config.toml
num_hidden_layers = 12
hidden_size = 160
num_attention_heads = 5
num_key_value_heads = 5
head_dim = 32
intermediate_size = 640
vocab_size = 4096
hidden_act = "gelu"
norm = "layernorm"
norm_place = "pre"
norm_eps = 1e-05
positions = "learned"
qk_norm = true
attn_scale = 0.177
bias = "none"
tie_word_embeddings = true
parallel_block = false
extras = ["capped logits"]
init = "normal"
init_std_qkv = 0.0381
init_std_o = 0.0
init_std_up = 0.0381
init_std_down = 0.0
optimizer = "adamw"
learning_rate = 0.00352
lr_mult_o = 1.18
beta1 = 0.9
beta2 = 0.99
lr_head = 0.0107
warmup_steps = 328
schedule = "wsd"
decay_fraction = 0.75
decay_shape = "linear"
final_lr_fraction = 0.0
batch_tokens = 32768
max_seq_len = 512
doc_mask = true
train_tokens = 174500000
max_steps = 5326
dataset = "wikipedia_en"
Each number is 128 + 32 x the weight over its row's rms, rounded and kept within 0 to 255. Layers, rows and columns count from 0. Numbers have three digits each. The size before them is the row's rms in percent of the matrix's.

# down: layer 2 MLP down (transposed), 640x160, rms 0.118, rows 290-327, columns 0-79
# up: layer 2 MLP up, 640x160, rms 0.142, rows 291-328, columns 0-79
down290 097:184137092183120117138159127124153165142168137139100188075123156130091098197093095160087163089134134161082120123158115156101097146123079128125128160077151175167134162134074102157144093122100132100201136122174106144118146070098173131080156180
up291 104:126155096179155172175141127149111117164150133141084124117098063108181179109101101128105129165061112133092178118154121064153139139126139096144127130116128122104153089063179105092098186153162141078128162174171138142118081120122138135094149046
down291 107:123101138122123136126143124121132072149086065118102132123147132112120168073149133149167133111171159112152129108106126160104175139086196144094114165090162164120108134098077129089105142127131096066110084145159123183105110190097183194199130131
up292 112:189109132135103125160132172143106102168146140151083140163118120137115117107117032158139131134142123134069148126158105143177105141174139169110119121121057186115065100144102114089107099136147140092161137120151178116178098119118113162156109164
down292 121:099169111146132113159144225122143139139103129093128080112142134069146088043112116179170137123137072113134094127092156086115148128136116121164108103096115167109111135213125135127105092085183114110133130174137125093146092127236124173118110135
up293 110:160174108062114135137151172181110094117120160170089159116132084153162148136079128140130099126167122122050112140146085158130090093156149166095129162159120169111138145109202124117078128153107138054166131086126102183140153084142146096157113125
down293 122:115085133118204133183143194167098108097156099167127150094126161097107120094120166106125095151112133078151094138141156124090127132109131141117158134026149189115104109141152146089122187144098118097136135131111120090209137152140148147136142107
up294 083:111115098083084131147143172148090057099143125133119172132134153175133136033160118107105137144094086207149133177185089094127069127166172124181121189130099162092129119124122139086157151144145140143126138185093124115221101168115107154115111123
down294 074:136138126158126153123098081166145157143089151097129120161177142129179113164106129179124154118145125114100167090082136138119137090120117086113103119119107143098103116110100141156129133124084119122127090130183125141025162069173107103124164146
up295 126:167051141127084152148116100168155129087155165096206147196148155103140176071103116127131193113129179137132108114113113160146114109109149160122139128087119155132090080163113118118140103174104155096068077155108134115135085131113085171106141173
down295 105:134105092074117094135160121135177152121087119110099156110223166096161171137124150089047096142140204119097157134132131116065146135120115073104167180109091135088144087152161146152128092143120143105101119116137093104136166143149108117113140163
up296 085:154127115101104135157126130168090092138146071115135179102101123175159089099089123108126120139060100136150116147129082143128112122117064170173103095140111159160165106171160140107120090140111209121151103127083097138177096148163092138124109110
down296 089:165118100121133098127096124115106196151124104104147079145099149086131119157092143080104131084167079182090105075172114107119140151105161110093062120153118119133062160140150152122134133131155037183178146100143102143121098144089151133174126131
up297 115:136086117113064117165145098100097117143085151045126147190116094067061213083121141139121160174161123152129083086145112105155120099134180183105170181126119157114091084129123121113108124150163166093144115126166131131143081116109138161139133156
down297 113:075153136138128112149150114180135170146099136182154162115082175163147076111168130102127102143169110134072117063135089137153177182160194120130134103131117106140117121110108146110113127116136157149131136092149108125136164163073147156104123112
up298 109:070155090104154113162120146167105138105105118166160120143111149153119142101151091052201139131115118160114132103094122156170103167160071174107132129111117153161088125109109140092133105126127112095144136136058133185174152166097094117117070166
down298 109:126189102138139118106112161120142172098112131151108122106111077128125131082101087140121171209123113169087164159103094097079149192087048136106082148081150150140123167074135134119111142159108054088130136132104134180095140116162086111114115065
up299 080:156136129110038141128128126151103117107177172141122196122093050111166204128108134154096132155110118137112118173175131132143086114176129125113125132164111179105132062152146114121126142128119125084105122122145148148154124036089134137118178084
down299 087:101144132119097140154159131124092150157131145135144143134136182132126140087137130109148092110088096164102140159129125126109092123143114123159133148121087255103151097099133126108108095095125136000109149134100126176155095116144091136116178126
up300 107:100054132113114112126119124175099145169135147099197185141122159138134155099143122178146127154067134146099153147119117121111137094208146187114096160133110148125191119100132061108100126143150132093088178159127140151148172181071145072170130096
down300 105:171094121096136162104130150068168099147125113147096171097104137135164152164128097177184190133124133156191103135138078211117167182092039109159038100101075147191111143112151116137084125102149164102132136154098178142083153129138145094060139150
up301 073:170157192155128095155214154152110129138129150128090133123098105119072110101166145081116129112145065128143114161124084088155115092122115132166132099094089177105142061093116080091132094160107137090116142213066136139107092136110102143129089091
down301 085:135087187165130101112210135140116156153130191112103056119157125140123136156134120077101196109120098098122119169150142112108091138064126148127112089130126206123159099103126096112073152111151099059188089236097138155119126064131139059123113118
up302 076:138118031136086182160036092129138090114106092134162135136148113144150129087093092085164126095098148150158143141149125182093130188139130118130182214152165141166079150179121174124069127112115127096152092094156103174118144150162122074115182126
down302 071:124158205120142109104236108124104179153091096145160116072107160171086099107070197131136108118130076142112122127069117115159160104106120150165107151161147223147132094142112138147132138087158123000166120133135106152168104113123152083185120106
up303 110:129111086122154149144139154184108101074086162115119147133109051079156126099094116138184116074180132215138135142127152185126122126151169097123163138103132151099168055142098158053128108133184157099178159143175105194167099135088070158129102106
down303 100:161050106087110113126129114124154085133088072166089130186157132092106118100122131104123104094106135169099188127092094130154106129110172133159175188123135193112174150169069137137152149145166070114143164153061156085177103112156132183157114115
up304 104:136043116182076141144130116132096137126142154147096106160080174165183116161121149139172116178113159159132166129125113105175081161164104117118135163126147163108147091196172176111071127152131112104171080168098162110132064095095099122120131152
down304 097:110090104118109120121139081113163125146131144152117117139164141157129152135108135184112134074079176061121196166126146162093083164211032146197090068137128167148095131121148131075109136107185111081116079150165132090108117121103144124144107154
up305 110:129186088084149154125161125157130094082078178179124130111135163178094112088066175115105166067143087113105142117103108150125107094108151122112130137086145152116117180135145148090118106133195156089122123130155153141128152121120110107145163084
down305 108:087127141100176151109121054123164168080186170106189111128103152146116118144114153181144163141181138100103178148161095133129145172108158078119168127160098143088112085137115096093133153118135166139085099107099119143065091098160146104117161122
up306 098:193172102145124100169147123129145139080144110134101134153079130088122172097131109099123111039095140142104138157197159179124113108095145173144139134125082140061107141084131085108107123183211141114130146139067136172137133141170157154074122077
down306 085:104114176127191141108074207125116198137093137165148107094102067157168113171129152088116123145129067113106126145142141100090190175145156198115137186130212134112100170083165078116145164092132147073114152105089149057114122146125188129126110091
up307 111:103136137103151147172113093141111127083153167156091214137087137098177153131124110137151078094086148095103133123130092109157078067134160152152086129162054156166178083121135148063092127103154159093161161164128183161113117084197099125139117101
down307 113:094173122150119140127103130111175192134086143112112167093129194109141165104100103118096148179109166114157112175124124078099170090098195166098059179117050107073158095116116120139134106142123093133070108135155120057124131117143137092181112134
up308 112:127091112118149112136120105144121128121124158095076106118154100091180179125148136189185132122175071164147203121162176155149127192085148099126157126124072157075139038140140076121158127174187100105169189181151130128160116151101109085131137096
down308 118:159125160142120143104121111102151128135150194110096079109120172144077099123095197165120149069078080209108181110120159098155143144100123102152138183121080199092122110161129088138088168120152169074190177128176114099123131169124104113091198166
up309 087:132126108145128087122149126141148115084105116105130137171101112103054175130121154137124122093086155095154129109158156207150130140157133123099157171120134120088121138152121216112112079169152137094090103118127126177134103061108101171127073107
down309 088:154187119082132140125123179094127141117096123170200105118132121121105096157111154095125157156110171133138191165152114116096147091103155043138054145124127163159135127114125111151159102118109147066155137106161136100119084230120105127127146137
up310 081:166118102143065127131149166158109120121140143089172133172116116153090165134042179143121128151105113132155127097119099172152107108166125136165113145078152169100107117129124123111134150175124141078132187159118092189188153129111122091163143084
down310 076:134094086157086148159142149131119110039115137130130133184116101114097163109130131119132167149079176110113155161159105102128117121159132131146110132134132255153124159085132100091130134154149166000147167120151121170161106126146148133114127124
up311 091:129119118160088151113160175168105138124104062144127109163095118115118107139154136148189120089186138110094160155136074133120079126153133183147119100123077162111093143153083148127094137135147118111165088146105191150165129043097113096125114075
down311 091:127144097078138126066192128166064152143087101107126105121125112119140131128133161079099152169173060126134130095110143184136135139104117113114164147128182132111122131105113087197143169136122158059083112131094129097095165109126124125167098176
up312 096:119122126127174105143138110133147088129132135181163182175014121097099149111132083131124111107061160150148134129122101137088139105143138139146119151108121151136111171114137108088080124159131219092163105110118094148164151128175087177084172093
down312 097:136157136149146188151115132168185102130155161129160105030137080099127150147131081142085109080167117105169119114179121134096083142141093119138139075099126151140138131119113100142121113099141177104148152107156104157173144089181074103036145116
up313 075:128145000152091159091019125146135125070135133106150144149132111125131149103143102072165171082105128157117144157151133114080142146173142157114134172130112148099135093144146174122076147112136122124135104074127132159135142104108141141072148126
down313 081:124129205128141112109241121149095082112117111100124167102096090125111143155122132123075133159109101153103191144129137104151132124142130138148093123106122022154136097135155129152158098152125138218125135187116122132073147104152134078108147128
up314 077:131132120140111151082132221143079084117123174155132157151105153122111162103108157145134172099136105098118169167164131135197112076220167163152133162154133176078160109162148143115120088114110136087177117172126152170116076083070110154088158136
down314 079:117162127122119169138140144116125146097124108116160173083100164106109220105070104116151136126123123161140133156174127138111112094162156158169138154142111255112135077086156107106085118088148174000092156159139178155129118108091122148117146111
up315 101:159139112194113133174154100174139161086177165154122195141121087136118164143115109090103094143108118123117150110159079140102109118131060146137168163121128153080149122171110118093082142191192139087165152125082082174134125082128106119151116158
down315 097:111181112135124150201150127106102141125107122088123145095120158098114131120064124178126167124117127106070069121105120178184161089123157152106093178103152143155108124172090170074098071040086139105109141142143125089083108116116123145146190063
up316 101:170070137188118133159152137095132111079122120160104165122012122135113161101145133075108149091138162147147167168169121141092087104206150146150072117084113143083138128086128109072125165127116128131137096159083112133162102123177119132102162065
down316 090:137190112144147139154100147105114175166126141103173125099192082147094131123119164153131144111075142064070118109124189127166141117102119112153137135161206127060134143148131097145163159126124094133150111151148115127171151171121122147146105111
up317 105:148148116113067088137124101105109097176116154174131151155126048107158191124078059190087097174137137191138156124162143126094139106165127123122170192122111150053157113131116097109129111143118107104100124111136140141121166160165132067066201073
down317 101:139170130135188134177127212081122121146133145120112100120138107108133081177173191162154153119142182153121124089151145134175178154151088112089148111160210097117158098158087061108111142106107167111192133122087102132131130076136122147072130086
up318 075:164161105128101170129145165144095097106124136143107191139107129111079166121123125119147165119048076121116179142152109090157124114154138126136103182126105164089192120133176105106105121188179140066183108146138135151147139107175117161051146089
down318 074:087167107137117155121144161193149117080164124129132162145126113099136175097097128123125167113125113116139168143134121100133090100165112141152114139115102243132160075165153142105073125118158178000141123114155135188164121133144114134080101096
up319 085:132089089108049124119122112132139119085196127191151151133081191151168172102167119133136164146059135111136162096147117157129088091197137177123080131095094193132145106131137117123118127176121139088139179151119132149164139125087148111146169114
down319 086:159152112133085143126137156086154152118160119137131144201124092130102119066112142131089097128070103137113111124127148085128121138179132128095160158118128255084143120110152104101082137146113183005090128126134148120141123137110059088122137112
up320 113:134161109166073103167113155185078063125162132146142125169127071147129175073086094155114107159149092147126107068136103198199113086120168110133117102110085160164083144117141102088126086145102150083113156139141167106103066156122103094163073103
down320 124:119136178072121177174091137142174130101101149136134122120128056134130177171143157154146127106154156155083040125121116144103063167127148161199091074152146149140098123106221163076148168094167119119110148170156154128083127147172102157083120177
up321 098:168141127143133125130133165120062075071125205098170199103118070166139122123086156154106148112102112145093173136140083118184109111156160137149149172124109163135136091175195133123107114114120164088095110135045110158161112108139148091158170128
down321 106:119139101138115115133142117117064082157109098146115194142140029148092067040113139115124133153157106148082121170131104149113100157106202130163128148150148150102114120130129136165147122069109104144091129171098133159117150112139150121077102118
up322 115:083121126111102155110146091155160101115171094104110207107083183098105178076156150102120179142110144119147185162120156164113140086143169101206103186096140155110160066093139138074076165143166144108164190159152037124214144139123121130154132138
down322 120:095199142179097115158136184130085083136113117152100162064110125068124148123128145140116147145083152132117145140161161129184109036185138147164157210102080102136116104134155148114141164083100100151079137096176117162147115123116180185168055119
up323 082:163081142165101130089170210122133159122087152183145157115141122085112173135131108127154142087113125159104167124134097166121053098158103145123124135114128165122089114165118132129090167133174137107143131158121165187172116057123115170127131096
down323 082:128126086118077193115093125153101110052105120091119161145093150163126162133069109130152140123153113129143144123135144132125097145197117149086163182113143203085135103164078147141102085149130087063138103126114155154180139149139093127122138106
up324 099:121104088094156118081153170104110089118126117184133165111134163133127161190153123114162169196096107143117169116162080148151119139227141106173133134101168150075114114088133144117141122120119149095163137129103119164179100113172043121134109134
down324 108:128130156079149174162126057116095118125150157144115095151166141125124116079141087118139130064130210125125172165163092152113075134142104137192147122147146247149103096126111148114093107122102124068093115144130124032160113112147128168134109072
up325 116:155076110096144170144129116151121106079137113117118184140128121150093106063089190105108151176087164181171129180072096087143086174162129120133149143069157156102079095127130102072138165084110160103098083149075117147162152110162102130138167133
down325 127:098166129133102150079111166099112114071124114120124129147123101089107126103091098133097130101093148168123079206139128104207113095063088083097181095123220133130112115122052125175120102061086152153136138128143125194141172110207091155103091073
up326 077:105154131109063133114142154166098095086129144113107164205086099147106152065130120110152172135097078145109194150163118091196097112205146157148096146132060156091161130149153132130104127147165180078142101190111163146158171150142096114098105149
down326 081:123127120136123102142148140211120107098144105162137142149097094130152141095119134152116164138106071141105153171152101112118088128173161153149106132110101255099130102132168086079088103119143176000163114138147143158168111137118116120102116124
up327 067:136154119182033141109120139216084131094126132141143133211095095126138126086091101142133104147096067159136173156157079105147107123185134153157124163125088172079144110113155109124098135131104193087155108155111147141145137111114128143040161142
down327 077:122137129154097110121152129200131123106123114109096111145101109124156132106092094129142094117124065154129133153150122133133089121145151156145104108129115255056154144131141108117104131112137182000121137130151145147153155136124098132121148135
up328 114:138152128096124166138135138117066105139127104099084141187047100107151122161052111140141116080099072148139145159187120130127115069090126170186161138148133156137147125106156154109077141138158171100184196156158091141183111108159134143122145150